Each number is 50 + 15 x the weight over its row's rms, rounded and kept within 0 to 99. Layers, rows and columns count from 0. The size before them is the row's rms in percent of the matrix's.

# layer 11 MLP up, 128x96, rms 0.414, rows 73-127, columns 0-95
102:75 41 41 76 62 45 56 49 27 32 36 69 54 49 72 38 50 48 33 78 91 60 65 53 49 46 58 26 65 44 58 52 34 71 56 50 56 58 68 33 35 55 61 63 38 86 49 43 61 52 37 57 35 37 46 44 36 30 42 41 57 59 52 62 11 40 57 72 65 56 69 42 68 45 28 60 31 52 53 59 41 44 27 35 47 58 33 23 80 76 50 27 37 54 61 56
089:32 51 68 54 44 50 59 24 47 52 44 35 52 48 50 64 51 44 47 71 69 55 54 63 60 53 27 30 57 51 15 51 55 55 87 60 42 48 51 48 73 52 52 92 40 54 30 41 72 15 28 50 73 62 52 45 10 43 48 48 67 44 26 42 51 61 41 44 34 52 44 62 23 67 53 62 43 35 27 59 41 42 47 45 65 50 77 50 27 43 76 22 50 61 39 43
097:47 43 55 37 33 33 29 72 38 41 64 56 59 51 84 58 23 47 54 52 40 47 63 37 36 21 56 25 37 41 67 40 25 60 59 42 56 71 49 40 44 13 67 50 54 50 25 39 51 70 59 27 42 65 33 60 46 35 43 74 36 51 47 57 34 52 33 70 50 45 70 70 56 61 45 47 42 25 66 61 27 25 19 61 19 66 46 66 67 39 57 56 66 35 35 50
100:39 13 27 37 43 33 66 38 68 66 44 56 51 88 24 37 35 42 65 55 28 64 59 55 47 57 53 75 41 36 42 60 36 27 52 54 44 64 61 49 63 47 57 10 27 40 39 44 48 67 46 54 48 59 44 35 10 46 54 63 50 52 71 49 37 53 56 42 23 73 34 68 30 64 54 55 33 66 33 31 59 56 57 25 51 52 45 50 38 28 43 62 53 40 50 18
110:64 58 47 52 44 39 45 50 75 45 22 55 67 35 46 57 48 40 75 53 54 39 57 47 35 64 22 53 84 53 40 73 77 51 59 62 56 58 90 46 47 52 61 49 37 50 45 65 10 68 32 69 49 38 40 56 51 45 16 37 52 52 32 46 44 33 77 45 39 36 32 60 47 56 23 56 55 43 54 57 45 63 56 64 54 35 19 35 82 66 47 34 35 72 40 30
103:60 46 29 69 64 54 57 26 29 69 32 61 49 34 32 70 36 36 41 44 65 38 43 67 47 53 72 79 18 57 34 54 51 45 51 41 57 58 75 40 46 77 79 73 57 39 32 64 54 33 35 54 80 53 44 27 31 57 38 57 46 37 56 56 34 31 31 43 41 43 60 35 67 98 54 61 48 40 29 58 66 52 45 58 20 63 38 57 43 61 44 44 42 45 57 70
093:36 65 37 49 53 82 51 28 53 53 41 54 42 52 39 82 68 36 50 19 45 80 23 43 67 56 70 74 49 66 41 52 32 49 62 54 42 60 65 71 55 51 52 59 48 00 54 42 50 27 39 77 56 56 33 58 67 47 41 47 31 62 55 35 64 52 40 69 72 70 63 58 54 35 68 42 34 26 60 51 65 53 29 38 45 47 40 37 57 59 28 57 42 46 63 30
106:44 28 41 60 65 49 37 44 25 25 65 77 38 61 47 53 64 66 27 37 24 40 45 66 47 59 57 71 61 51 60 53 50 67 54 48 59 36 52 51 35 51 42 34 57 66 72 78 31 47 81 65 43 45 32 76 44 45 33 43 56 59 45 06 22 75 52 45 21 23 42 52 56 58 75 79 34 32 40 61 66 64 39 49 51 60 59 37 37 45 48 44 69 53 44 62
102:29 34 64 37 38 61 71 57 36 65 45 70 46 58 47 46 50 39 46 41 57 83 90 71 78 64 58 60 49 44 49 64 19 36 28 34 81 57 65 70 61 52 48 42 56 86 40 69 77 55 43 69 71 43 60 55 55 35 23 42 73 59 47 60 35 38 44 71 53 57 39 53 56 57 86 75 47 56 54 63 50 59 45 67 69 46 58 48 48 53 51 48 46 76 57 41
098:52 80 56 48 37 51 46 43 91 51 73 63 50 59 50 39 37 38 30 47 30 55 63 44 45 56 44 53 48 37 61 62 53 68 38 45 36 55 37 56 65 33 72 41 43 42 41 79 48 57 44 40 59 68 56 31 63 00 54 72 61 41 87 73 71 54 42 45 41 55 74 37 57 39 41 23 46 60 56 48 53 46 39 58 45 73 51 27 78 34 47 44 61 77 52 37
099:60 71 50 49 45 50 49 61 54 51 63 26 66 53 64 43 46 28 40 31 76 43 07 34 54 52 47 61 21 57 62 48 58 67 43 57 20 85 64 27 54 31 38 75 64 48 68 61 51 52 45 55 75 64 57 45 60 48 39 25 48 48 20 41 25 47 35 30 69 30 18 57 47 47 49 58 49 56 32 53 53 46 58 58 48 18 46 51 74 46 44 52 60 64 67 78
092:32 44 42 57 76 37 76 43 36 53 55 68 65 41 49 73 53 37 38 73 41 57 37 44 56 62 43 42 41 66 32 73 55 25 44 57 58 60 32 59 70 52 65 53 37 80 55 57 42 40 43 66 63 86 43 62 74 65 52 25 39 38 59 43 77 48 45 23 27 65 56 67 51 29 44 35 28 40 31 53 35 32 44 46 48 65 73 38 36 15 74 66 67 42 43 60
092:52 43 54 77 57 66 53 72 68 62 62 58 69 48 66 70 32 62 46 35 40 58 35 41 39 46 20 69 35 48 33 48 25 63 40 54 26 43 37 56 52 63 32 52 37 50 64 79 35 45 65 40 30 77 80 45 38 52 29 35 66 76 45 44 54 50 36 85 39 52 30 56 43 44 70 78 30 57 47 47 18 56 56 50 49 62 43 48 55 66 29 33 48 65 58 83
087:64 43 55 33 20 56 53 14 37 40 73 60 29 48 49 35 45 57 34 69 50 44 40 94 59 26 47 27 31 58 58 64 47 62 69 51 29 42 59 35 49 47 62 67 60 40 36 58 62 48 46 48 64 62 23 24 37 36 72 84 53 45 63 34 41 55 39 38 59 32 58 33 47 54 30 31 35 51 55 22 52 47 50 75 52 46 62 20 70 45 38 37 51 44 71 54
102:47 56 63 40 63 47 47 65 55 36 60 44 34 39 64 75 60 58 47 65 58 58 09 40 53 48 71 53 80 53 77 59 28 49 61 45 58 31 45 63 57 46 59 38 43 39 57 61 37 56 37 60 42 55 20 27 81 30 47 63 50 55 78 59 69 10 23 32 47 52 40 55 92 50 71 50 22 34 42 33 36 50 35 44 52 41 59 36 60 38 52 53 37 42 57 30
099:36 38 23 40 13 77 52 52 51 55 63 57 27 59 59 65 31 32 56 28 51 38 49 71 65 48 58 42 44 62 43 70 68 53 51 20 48 39 65 92 44 50 44 58 70 39 57 51 39 52 58 44 42 39 34 59 41 62 55 82 44 45 39 56 27 28 60 78 50 28 43 49 54 40 39 78 56 69 51 52 71 29 52 61 84 50 51 46 30 63 46 69 50 76 65 59
097:25 37 56 36 61 25 42 52 47 39 36 51 63 22 50 36 58 76 36 52 78 53 65 53 75 47 24 31 40 47 38 54 66 45 32 61 50 50 36 59 65 73 64 49 19 65 61 55 61 46 57 52 40 50 47 61 62 68 75 78 37 19 41 35 59 45 17 69 49 28 33 31 66 68 25 59 32 58 60 52 44 58 51 52 68 71 46 56 47 68 62 34 21 59 36 56
099:56 51 65 29 44 53 32 43 59 73 55 61 42 52 40 42 45 59 29 65 41 83 40 61 52 16 51 58 73 37 78 28 61 29 46 57 37 50 46 42 85 43 33 58 33 53 57 43 63 51 62 35 59 46 60 56 68 38 46 34 63 83 25 36 39 50 51 28 38 56 31 35 57 37 33 47 04 35 74 63 49 80 47 50 55 46 34 29 68 65 46 52 40 43 39 42
106:65 22 51 64 56 49 39 26 31 18 32 65 36 43 32 44 59 53 50 46 51 57 51 75 34 35 57 68 66 47 29 36 45 50 45 67 38 48 30 62 38 63 38 78 68 47 60 24 53 44 80 50 70 65 89 53 76 70 44 56 36 49 64 55 56 46 50 40 25 51 77 61 56 25 54 70 37 48 56 64 54 26 63 36 36 69 57 46 40 27 69 65 35 67 40 45
088:64 43 30 66 50 54 57 55 67 63 51 38 22 40 49 46 59 37 52 84 44 65 49 74 46 49 41 71 75 71 43 66 31 83 43 70 60 10 62 55 81 57 58 74 61 35 26 62 58 65 54 36 68 60 62 23 50 55 54 46 37 50 52 33 39 48 59 40 30 60 50 70 62 37 62 42 56 59 62 69 58 46 29 43 28 67 43 61 11 52 53 57 25 53 38 43
101:59 73 66 40 28 33 78 35 45 33 42 56 49 69 34 29 22 42 49 56 55 62 63 49 63 59 49 49 46 44 56 71 38 45 55 78 43 70 52 43 16 69 58 50 71 75 45 51 32 45 49 37 18 41 57 34 51 36 35 27 40 61 37 55 50 51 73 87 45 42 75 62 75 52 27 44 67 33 36 62 61 43 46 49 53 59 43 51 34 52 67 35 74 24 42 25
097:46 59 60 28 24 65 39 93 60 68 64 42 57 29 39 38 75 29 46 71 43 42 41 67 64 61 53 49 46 17 79 67 33 52 65 21 59 39 36 65 24 50 52 72 64 59 35 53 34 61 30 61 60 50 67 36 32 45 60 43 44 67 30 60 39 37 55 57 73 35 43 42 60 56 53 58 80 36 41 44 44 63 28 65 74 51 63 47 44 28 68 56 61 38 36 50
090:44 56 74 73 32 42 49 74 50 54 48 54 78 34 53 43 53 57 22 77 58 44 78 64 50 27 42 29 60 43 10 48 60 42 67 49 34 42 58 77 45 73 56 57 26 52 57 61 58 64 66 35 51 36 51 53 24 52 43 65 29 69 71 25 55 43 58 36 80 30 38 46 40 47 65 50 41 59 32 48 49 59 46 58 17 33 53 43 70 74 53 51 53 36 75 36
108:49 48 58 38 35 23 68 54 55 18 77 32 52 60 39 61 34 69 53 36 49 24 49 58 52 41 57 69 41 70 60 59 61 58 48 69 45 44 22 40 37 43 27 55 71 52 23 59 41 47 20 47 26 97 20 32 59 28 55 48 56 62 30 69 40 67 59 52 60 42 53 50 69 78 52 62 45 41 52 41 64 43 59 64 35 43 23 60 50 59 82 47 40 60 48 50
098:36 61 46 59 46 58 66 60 32 18 67 65 55 50 93 33 42 64 49 34 36 44 42 71 21 55 44 45 37 48 50 55 62 72 13 18 50 41 33 70 44 50 22 68 41 52 37 52 31 48 33 54 55 36 63 51 68 52 47 65 60 36 35 57 63 55 41 52 58 43 17 37 34 37 40 61 64 45 56 53 57 35 68 27 54 38 74 43 48 73 50 38 38 79 77 46
108:63 52 67 72 62 38 39 66 22 43 37 45 43 47 49 48 65 47 58 16 60 46 45 39 55 67 73 71 53 55 46 60 22 36 42 72 50 43 79 39 68 60 57 47 65 54 60 87 44 23 61 69 33 33 37 58 37 37 79 41 74 45 55 55 62 52 45 25 37 50 42 37 46 50 62 49 48 54 45 38 66 51 35 37 75 28 68 48 34 64 73 31 42 67 29 86
099:43 73 60 44 54 56 48 53 45 53 51 55 57 28 71 51 53 41 77 58 41 66 39 82 45 44 58 64 70 30 35 41 61 54 46 46 29 42 51 39 53 46 72 77 64 47 52 71 34 22 34 78 43 85 32 43 53 77 30 25 33 59 60 39 37 61 60 45 67 40 35 67 51 36 37 59 43 34 77 84 27 74 20 50 59 41 57 45 72 44 49 55 28 55 57 48
107:40 49 21 69 64 42 55 40 57 27 53 66 56 52 55 65 40 66 74 50 52 52 33 40 46 44 30 48 41 61 42 41 26 25 58 63 48 29 37 78 23 28 77 66 41 39 72 54 66 52 43 31 30 37 35 36 46 52 55 50 28 65 47 20 35 55 34 31 65 55 78 82 55 70 32 51 44 29 66 35 48 37 55 50 53 37 44 44 39 59 37 64 65 27 29 76
099:61 54 24 49 79 54 55 57 81 59 36 33 38 30 41 47 33 53 63 57 54 36 10 72 65 71 54 54 85 29 61 48 47 53 46 52 44 38 49 65 56 49 42 47 47 45 47 40 53 76 62 50 84 37 63 68 39 59 30 41 64 47 57 68 15 46 57 58 56 60 61 78 73 52 57 26 69 51 63 74 54 44 53 42 37 51 68 68 50 52 36 32 81 68 58 29
109:68 56 62 51 56 63 49 53 58 66 54 77 52 42 64 54 31 67 35 66 31 75 45 57 53 41 62 81 48 49 46 22 65 50 37 53 59 53 25 58 15 67 43 37 50 36 35 45 37 37 53 32 18 34 32 35 59 61 44 56 50 62 85 59 47 46 29 17 29 62 32 24 43 56 57 63 50 52 31 67 67 53 40 72 20 49 62 26 68 37 54 39 64 44 52 33
089:53 72 48 68 27 43 66 41 59 87 37 50 38 39 64 78 40 41 54 50 66 39 60 49 64 59 47 36 32 33 33 71 56 52 56 25 27 35 22 36 57 56 48 59 57 69 76 59 35 70 36 26 31 29 53 35 57 59 50 40 50 38 40 35 62 27 59 47 66 60 52 54 56 44 53 58 43 58 68 61 51 66 61 54 33 32 74 17 64 87 32 20 52 54 42 41
103:59 40 70 53 43 23 39 57 72 47 26 37 65 50 53 72 37 42 41 60 32 40 51 47 54 70 39 44 67 46 83 47 69 27 32 74 37 64 62 18 33 64 56 07 65 61 38 44 12 26 62 60 60 38 36 66 57 46 42 37 37 39 61 56 46 28 60 51 49 41 57 43 51 38 57 23 47 56 64 66 37 57 24 56 71 66 37 48 36 33 59 44 56 60 31 32
109:37 52 47 74 62 18 43 29 47 33 43 45 52 39 42 55 48 20 65 66 37 30 55 49 23 58 32 31 55 66 30 40 41 58 31 68 76 72 53 33 56 62 24 46 45 45 66 33 47 44 25 68 41 72 46 44 43 69 84 36 68 30 74 60 60 54 24 59 64 67 49 30 41 54 60 71 27 49 49 60 49 61 48 47 45 25 52 72 57 69 63 66 58 37 29 42
105:52 47 62 77 64 30 53 39 28 44 34 33 21 38 44 42 28 39 41 48 55 59 20 45 21 60 45 43 66 41 62 57 43 39 56 43 55 40 27 43 28 48 49 43 61 72 48 37 45 57 30 54 76 52 41 33 48 58 58 24 45 55 43 57 46 72 27 88 48 80 67 22 43 41 15 45 66 32 43 49 45 49 05 40 49 45 77 50 43 56 41 39 51 36 51 41
098:41 44 71 56 57 61 46 60 26 54 53 20 76 78 50 56 64 72 44 47 70 63 47 49 36 56 59 62 51 51 73 34 59 34 52 47 70 17 73 23 58 59 65 45 55 35 60 55 40 57 39 44 37 57 63 55 32 60 66 20 66 19 74 47 81 55 59 44 48 23 70 30 51 30 32 59 29 57 55 49 38 25 48 45 59 50 35 44 50 46 26 59 34 39 66 78
096:48 58 82 73 54 48 31 26 17 30 42 59 68 51 50 55 59 64 08 57 61 28 61 55 58 64 70 84 62 59 65 47 30 69 38 60 35 57 34 48 53 35 56 41 70 59 62 67 51 54 66 34 45 27 42 45 58 34 46 58 47 29 61 73 65 66 68 43 68 37 44 56 50 53 75 53 36 43 69 52 59 45 63 42 55 67 70 57 43 65 34 80 37 56 65 80
102:36 41 47 43 61 54 56 68 79 67 36 49 52 55 68 50 57 39 56 86 29 54 21 47 63 64 58 48 67 24 48 62 81 54 44 25 75 42 73 51 25 30 57 47 74 37 30 67 36 32 23 43 43 30 54 44 27 64 24 44 78 43 74 34 63 55 45 55 39 50 49 53 80 59 24 41 53 55 34 45 33 55 58 46 39 34 43 74 52 50 55 72 45 49 49 53
096:47 54 70 47 25 66 34 51 89 49 65 65 61 37 37 83 34 50 57 19 53 41 57 66 73 56 48 31 34 61 70 56 48 53 32 54 78 48 35 47 53 59 58 56 68 46 64 68 46 23 53 55 62 52 81 44 41 62 30 50 82 35 41 47 31 31 37 54 69 54 40 60 77 49 45 42 35 31 77 53 29 66 69 52 55 63 33 45 41 68 58 28 59 33 44 65
098:59 35 49 59 49 43 61 51 66 33 42 58 59 23 50 41 58 76 64 67 29 47 67 57 61 51 46 49 64 30 30 40 69 61 30 20 29 14 53 47 22 54 64 50 27 66 36 76 49 45 45 91 29 61 46 39 42 59 69 49 59 76 46 54 39 34 23 59 48 66 45 46 51 48 44 32 25 32 73 64 50 76 47 61 72 44 42 27 67 43 42 63 32 51 57 47
102:49 30 61 47 32 43 38 64 55 49 37 42 75 60 34 22 38 59 38 54 53 10 48 83 61 70 48 39 54 43 47 47 42 60 47 55 49 48 35 74 52 15 24 26 40 37 37 62 29 32 26 40 40 56 43 57 51 21 85 36 39 33 39 45 54 44 45 69 68 39 70 63 80 43 46 34 68 62 46 54 36 54 34 57 33 63 39 22 75 39 55 48 49 41 57 58
103:26 50 42 21 57 39 58 52 35 35 78 24 75 31 73 28 63 65 53 63 58 54 47 52 49 43 24 57 55 29 26 48 54 47 33 59 32 57 30 51 38 27 53 45 35 48 36 57 40 54 81 35 35 70 43 72 47 60 65 64 57 27 41 51 63 38 40 59 48 38 51 52 05 47 30 33 64 48 56 66 57 29 62 59 37 76 53 45 70 19 55 38 39 29 47 43
104:53 67 70 60 52 34 65 59 38 50 27 40 58 42 60 36 19 59 51 45 67 49 28 46 38 23 81 53 37 64 71 53 47 59 41 32 66 81 42 62 60 55 31 23 31 54 25 74 80 35 58 49 55 53 30 52 40 58 50 70 30 15 56 63 57 38 55 47 55 25 43 77 50 51 55 57 44 56 41 21 58 48 64 44 58 44 62 46 23 52 59 36 65 85 53 43
100:28 50 63 45 46 42 47 69 21 38 53 46 54 31 65 57 77 00 31 74 52 46 32 57 57 66 64 47 53 58 38 13 56 36 68 13 41 50 60 30 51 78 52 62 40 57 67 42 61 56 54 43 49 52 49 81 69 48 63 27 50 53 41 54 49 58 67 41 64 36 49 34 40 63 66 47 52 47 56 59 47 50 56 41 69 35 38 55 41 61 66 41 38 60 91 74
096:60 59 58 62 52 63 44 30 67 56 58 46 41 61 64 57 71 53 50 49 74 70 35 39 43 65 65 56 63 42 50 51 47 37 28 49 79 60 40 58 61 68 74 60 70 56 39 56 37 77 58 47 55 45 47 24 54 16 57 69 60 44 47 50 84 45 43 30 38 81 61 63 28 92 72 27 28 36 62 42 39 27 38 49 43 64 55 67 47 46 67 62 24 30 63 58
102:44 67 51 55 40 67 53 67 45 13 36 46 54 22 62 45 53 68 55 54 67 49 43 49 77 10 53 29 69 61 59 41 69 41 24 34 60 63 52 58 32 51 58 29 33 56 39 20 53 43 48 48 55 57 41 17 42 57 43 31 44 47 63 67 71 29 53 65 47 37 50 80 48 74 56 31 30 53 57 77 42 42 67 70 42 62 52 81 49 67 70 38 51 46 36 61
108:46 39 39 70 42 74 43 54 56 30 65 34 19 59 50 45 32 28 43 51 26 55 34 35 56 21 49 45 58 44 37 53 72 52 41 36 71 38 47 58 28 37 53 46 47 40 73 38 78 82 42 35 51 54 41 71 25 50 28 32 43 48 85 48 63 76 26 42 67 49 48 52 45 40 27 40 48 65 43 44 33 74 59 90 61 46 48 51 54 70 37 59 57 44 27 39
093:62 59 19 37 57 90 58 65 37 59 37 56 56 26 59 51 56 43 34 59 63 26 54 66 33 50 43 70 42 33 57 49 79 66 35 56 45 61 40 57 82 47 50 72 52 45 38 78 49 57 47 38 50 47 33 56 37 57 49 41 46 35 50 64 56 46 47 53 88 63 57 91 54 06 36 60 59 73 55 39 53 39 46 33 61 51 69 47 38 40 38 46 72 56 19 45
103:64 48 76 47 80 41 55 32 54 56 51 46 16 59 25 54 50 48 58 41 66 62 28 44 56 61 70 54 42 67 83 76 77 25 52 48 59 48 23 69 51 67 48 48 76 58 57 64 63 37 80 47 34 53 51 61 36 54 48 80 36 48 72 41 48 57 29 43 28 56 51 48 21 38 43 48 50 24 29 64 42 17 54 46 41 58 58 52 53 46 70 59 28 51 70 36
096:51 52 43 48 30 62 37 79 23 46 53 63 57 66 47 60 49 50 55 61 36 29 37 35 57 79 67 50 46 64 42 37 51 62 81 56 56 47 65 82 47 64 61 51 39 27 45 54 74 41 55 54 54 43 59 38 67 29 32 47 39 56 56 69 21 74 79 32 30 45 45 46 31 50 73 48 76 42 71 39 45 41 36 39 69 46 61 52 91 83 30 64 56 61 55 39
101:71 20 31 52 32 30 47 58 51 57 46 60 60 64 58 61 53 60 49 76 61 40 62 66 70 37 72 77 87 39 58 61 48 60 63 67 52 61 57 42 38 31 67 36 41 27 17 47 54 60 57 43 13 39 37 20 37 50 61 56 51 53 57 46 73 77 36 55 53 46 43 66 38 58 55 35 62 42 49 67 72 40 45 90 58 54 36 60 56 50 45 58 70 50 19 45
101:25 26 46 43 55 39 23 50 44 29 66 29 72 64 54 26 47 54 61 67 61 40 37 30 32 44 52 63 39 56 52 49 31 63 55 46 77 13 46 31 42 44 42 35 40 55 40 29 27 57 59 34 43 64 52 30 33 64 72 44 61 30 39 77 50 91 54 44 20 37 32 68 33 66 58 53 37 33 70 63 41 56 62 65 40 21 44 49 57 58 64 51 61 47 53 37
096:29 51 58 26 62 30 56 67 69 64 39 24 48 35 60 56 58 32 56 35 57 50 48 51 47 41 51 25 46 45 59 69 71 59 35 57 59 38 70 44 32 26 38 66 49 50 43 44 75 65 41 52 69 59 27 47 25 66 67 67 54 42 62 55 53 52 82 35 26 27 35 41 50 53 56 46 50 52 28 30 60 44 39 79 66 46 62 32 52 52 75 57 49 90 10 35
096:72 39 35 71 37 52 60 49 38 51 58 45 30 56 57 67 73 61 55 45 38 35 63 59 36 50 47 43 32 57 66 47 47 60 40 53 41 40 40 69 63 45 51 49 47 42 52 37 64 52 53 25 33 45 29 65 27 20 58 85 44 70 70 40 56 47 78 53 65 68 72 82 52 52 59 28 39 28 33 69 42 38 62 36 75 57 12 29 29 50 63 45 68 32 43 21
098:60 62 57 63 53 68 71 73 50 51 40 47 31 39 60 49 45 44 68 44 19 45 43 57 51 68 44 17 43 25 66 17 38 59 35 46 39 55 41 70 49 36 40 52 54 68 27 61 40 36 44 63 63 47 57 48 36 63 64 28 65 64 35 48 39 57 54 12 65 40 17 47 57 38 40 72 17 51 60 24 49 39 35 67 87 57 55 24 40 50 45 33 67 50 35 49
096:43 91 65 53 69 39 42 64 57 43 40 59 48 30 22 65 36 63 38 48 20 53 56 74 39 53 45 83 18 55 62 59 60 42 48 63 69 43 31 59 32 36 44 24 63 44 57 63 38 54 59 66 37 60 55 58 52 55 33 51 38 49 44 61 41 55 44 41 58 29 85 49 67 37 44 72 54 56 29 58 42 44 33 55 53 30 43 18 59 27 71 55 56 75 20 35